{
  "d_model": 192,
  "norm_eps": 1e-06,
  "bias": "none",
  "parallel_block": false,
  "beta2": 0.98,
  "decay_fraction": 0.79,
  "dataset": "wikipedia_en"
}
Each number is 128 + 32 x the weight over its row's rms, rounded and kept within 0 to 255. Layers, rows and columns count from 0. The size above them is the row's rms in percent of the matrix's.

# layer 7 attention key, 192x192, rms 0.161, rows 133-143, columns 0-63
size [ 96 109 113 103 105 106 102 105 103 103 116]
[[ 48 169 134 150 127 141 116 110 145 114  51 188 107 121 122 112 150  99 119 115 153 146 122 159 147  79 104  97 131 131 112 112 216 116 163 102 195 146 150 142  87 127  95  93  77 127 125  93 140 108 125 115 136  86 106  88 145  90 154 170 113 137 111  26]
 [ 89 127 139 114 103 149  89 126 149 127  63 115 100 103  55 121 105 111 124 138 108 158 132 164 118 102 115  96 166 137 162 130  94  95 196  74 102 165 138 162 112 127 142 130 143 163 125 143 107 102  80 103 109 119 123 130 138  42 126  74 154  82 134  86]
 [191 127 156 114 137 106  85 133 157 107 167 182 128  86 105 143 117 134 149 111 156 142 122 130 132 154 123 166  83 117 154 160 121 114 130 142 116 149 127 141 158 147 127 160  89 120 128 120 105 172 167  48 188 139 106 112   8  65 102 140 162 127 126 169]
 [117 151 123 145 108  86  98 129 111 159 165 167 142  93 153 102  77 140 132 109 131 147 101  94 114  91 165 113 151 140 135 164 130 105 116 137 126  98 116 117 112 166 128 155 105  91 116 101 127 130 139 136 118 128 123 106  89  10 141 167 156 132 135  86]
 [162  93 131 143 136  97 118 130 137 126 132  98 130 134  95  80  94 124 126  93 157 104 101 140 156 156 140 219 113 120 143 180 123 119 155 127 169 187 132 158 130 111 124  93 167 131 152 180 150 121 104 100 129  96 152 158 100 140 156 107 153  94 123 116]
 [101  59  81 104 149  89 161 128  96 150  99  91 126 102 139 140 182 155  94 101 142 127 108  85 175 167 109 169 138 164 134  83 117 117 138  96 163 115  93 120 139 111 126  75 164 165 136 141 144  76 154 172  81  79 157 142 134 233 165 121 114  83 128 132]
 [125 109 114 170 105 135 156  66 120 155 121 175 205 149 152 153 159  85 124  80 107  91 104 107  94 111 148 150 102 175  69 101 184 106 165 153 162  72 114 150 124 102 101 121  94  95 139 176 125  97 147 160 122 109 139 169 128 195 132 133 127  49 133 104]
 [ 91 177 163 155  95 162 126  77 114  97 157  98 136 155 189  96 135 155 143 161 162 101 101 162 170 136 188  99 118 146 117 160 134  85  88 131 146 186 133 137 161 145 139 152 166  93 112 100 125 101  91 162 140 202 142 118  94 135 192 129 161 118 120 172]
 [115 127 102  62 121 122  67 150 123  90 112 145  50 107 119 141 101 156 107 105 182 154  75 143 176  71 129  65 135 165 159 136 120 109 130 109 124 137 231 112 108 160 168 145 117 132 142  92 123 126 114 118 167 174 112 107 119  62 127 189 134 178 132  97]
 [122 134  89  93 151 113 107 121 134 106 132 122  81 144  84 176 120 166 163  80 105 111 138 118 166  79 111 162  76 148  94 104  90 143  96 144  82 169 167 168 198 155 187 106 148 214 101 106 136 148 148  84  78 120  99 122 161 106 157 119 157 128 133 116]
 [ 73 123 174  83  99 140 125 142  98  93  96 169  97 108  44 109 128 128  83  90 177 153  75 148 172 118  99 119 130 157 115  89 124  85  94  79 185 116 188  91 106 168 124  99  91 108 118 106 134 114  88 118 133 133 164  87 177  77 130 127  47 125 130  64]]
# layer 7 attention query, 192x192, rms 0.163, rows 134-143, columns 0-63
size [106 110 107  99  98  98 104  92 103 113]
[[122 147 117 127 172 148  93 172 124 106 118 106 120 106 100 122 129 169  90  54 115 124 104 136 121 109  96 121 188 156 147  53 120  93 123 148 153 150  81 133 119 142 130  59 123 141 131 153 144 100  93 196 171 120 108 142 154  90 166  42  87 149 110 136]
 [156 104 181 158 177 180 105 117 114  99 120 175 117 100 147 148 109 170 118 114 149 115 137 116 167 188 166 137 114 142 132 187  91 119 131 144 140 170 153 128 146 139 154 128 127 122 139  80  78 156 150  92 158  82 119 134 168 119 101 134 126 102 125 188]
 [ 87 147 109 148 138 144 114 133 115 164 149 134  88 122 166 112 146 157 138 153  80 118 146 116 113 137 168  99 146 129  81 169  78 112 106 177 144 108 130  79 130 101 129 112 129  96 155  78 127 166 156 143 113  47 140 125 164 108 114 166  68 181 158 162]
 [138 104  96 177 104 106  78 127 153 100  84 113  88 140 147 118 112 112 180 140 135 128  99 104 147 148 188 129 126 111  64 138 149 136 186 108  89  87 140 152 130 102 120  90 151 108 119 118 180 113 122 174 135 145 118 123 164 155 157  88  90  29 114  90]
 [ 97  79  43  78 125  44 189 150 119 155 129 117 126 144 170 129  97 101 143  89 112 120 149 109 147 127 102 180 118 166  98 118 120 136 112 101 174 162  77 135 156  92  99 104 165 100 114 199 141 120 127 110  80 127 143 116 106  99 127  94 159 106 121  98]
 [101 123 135 132  60 158 155  80 128 143 190 155 212  93 161 101 155 151 115 159 116 111  94 116 173 146  88 140  71 164 130 118 165 168 152 139  85 128 126  90 160  98  95 159 106 106 159 159 114 107 178 144  68 125 102 146 103 179  92 164 150  87 128  80]
 [149 141 105 199  67 151  80 120 104 202 118  99  85 157 156 151 160 155 167 149 164 141 152 126 148 155 147  85 126 142  98 175 170 134 144 132 149 136 181 173 101  90 139 133 120 141 110 134  95 114 130 135 177 185 209 134 126 151 142 130  90 126 124 133]
 [162 173  99 135 176  89  93 158 141  85  97 159  52 196 184 133 122 124 116 103  67 148  76 100 125  95 127  83 154 162  69 118 131  78 155 146 133  88 138 128 167 107 128  63 144  72 130  52 153 122 127 135 145 124 129 122 141  80 134 143  92 173 133 169]
 [178 123 183 121 139 137 190 124 185 130  65 174  92 118 111 121 154 183 146 158 120 129 118 115 144  67 108 185  92 135 128 104  55 160 148  89 131 117 131 137 170 137 138 133 160 141 137 145 160  88 122 110 134 126 136 127 110 118 158 110 160 106 142 120]
 [ 85 145 105  71 157 141 147 171 118 119 106 111  84 187 123  65 169  98 123 109 109 148  87 123 117  97  81 150 121 111  89 125  99 100  55 157 147 167 139 160 162 145 123  75 122  45 134 109 159 173  76 137 130 173 120 107 140  68 104 141 145 156 138  79]]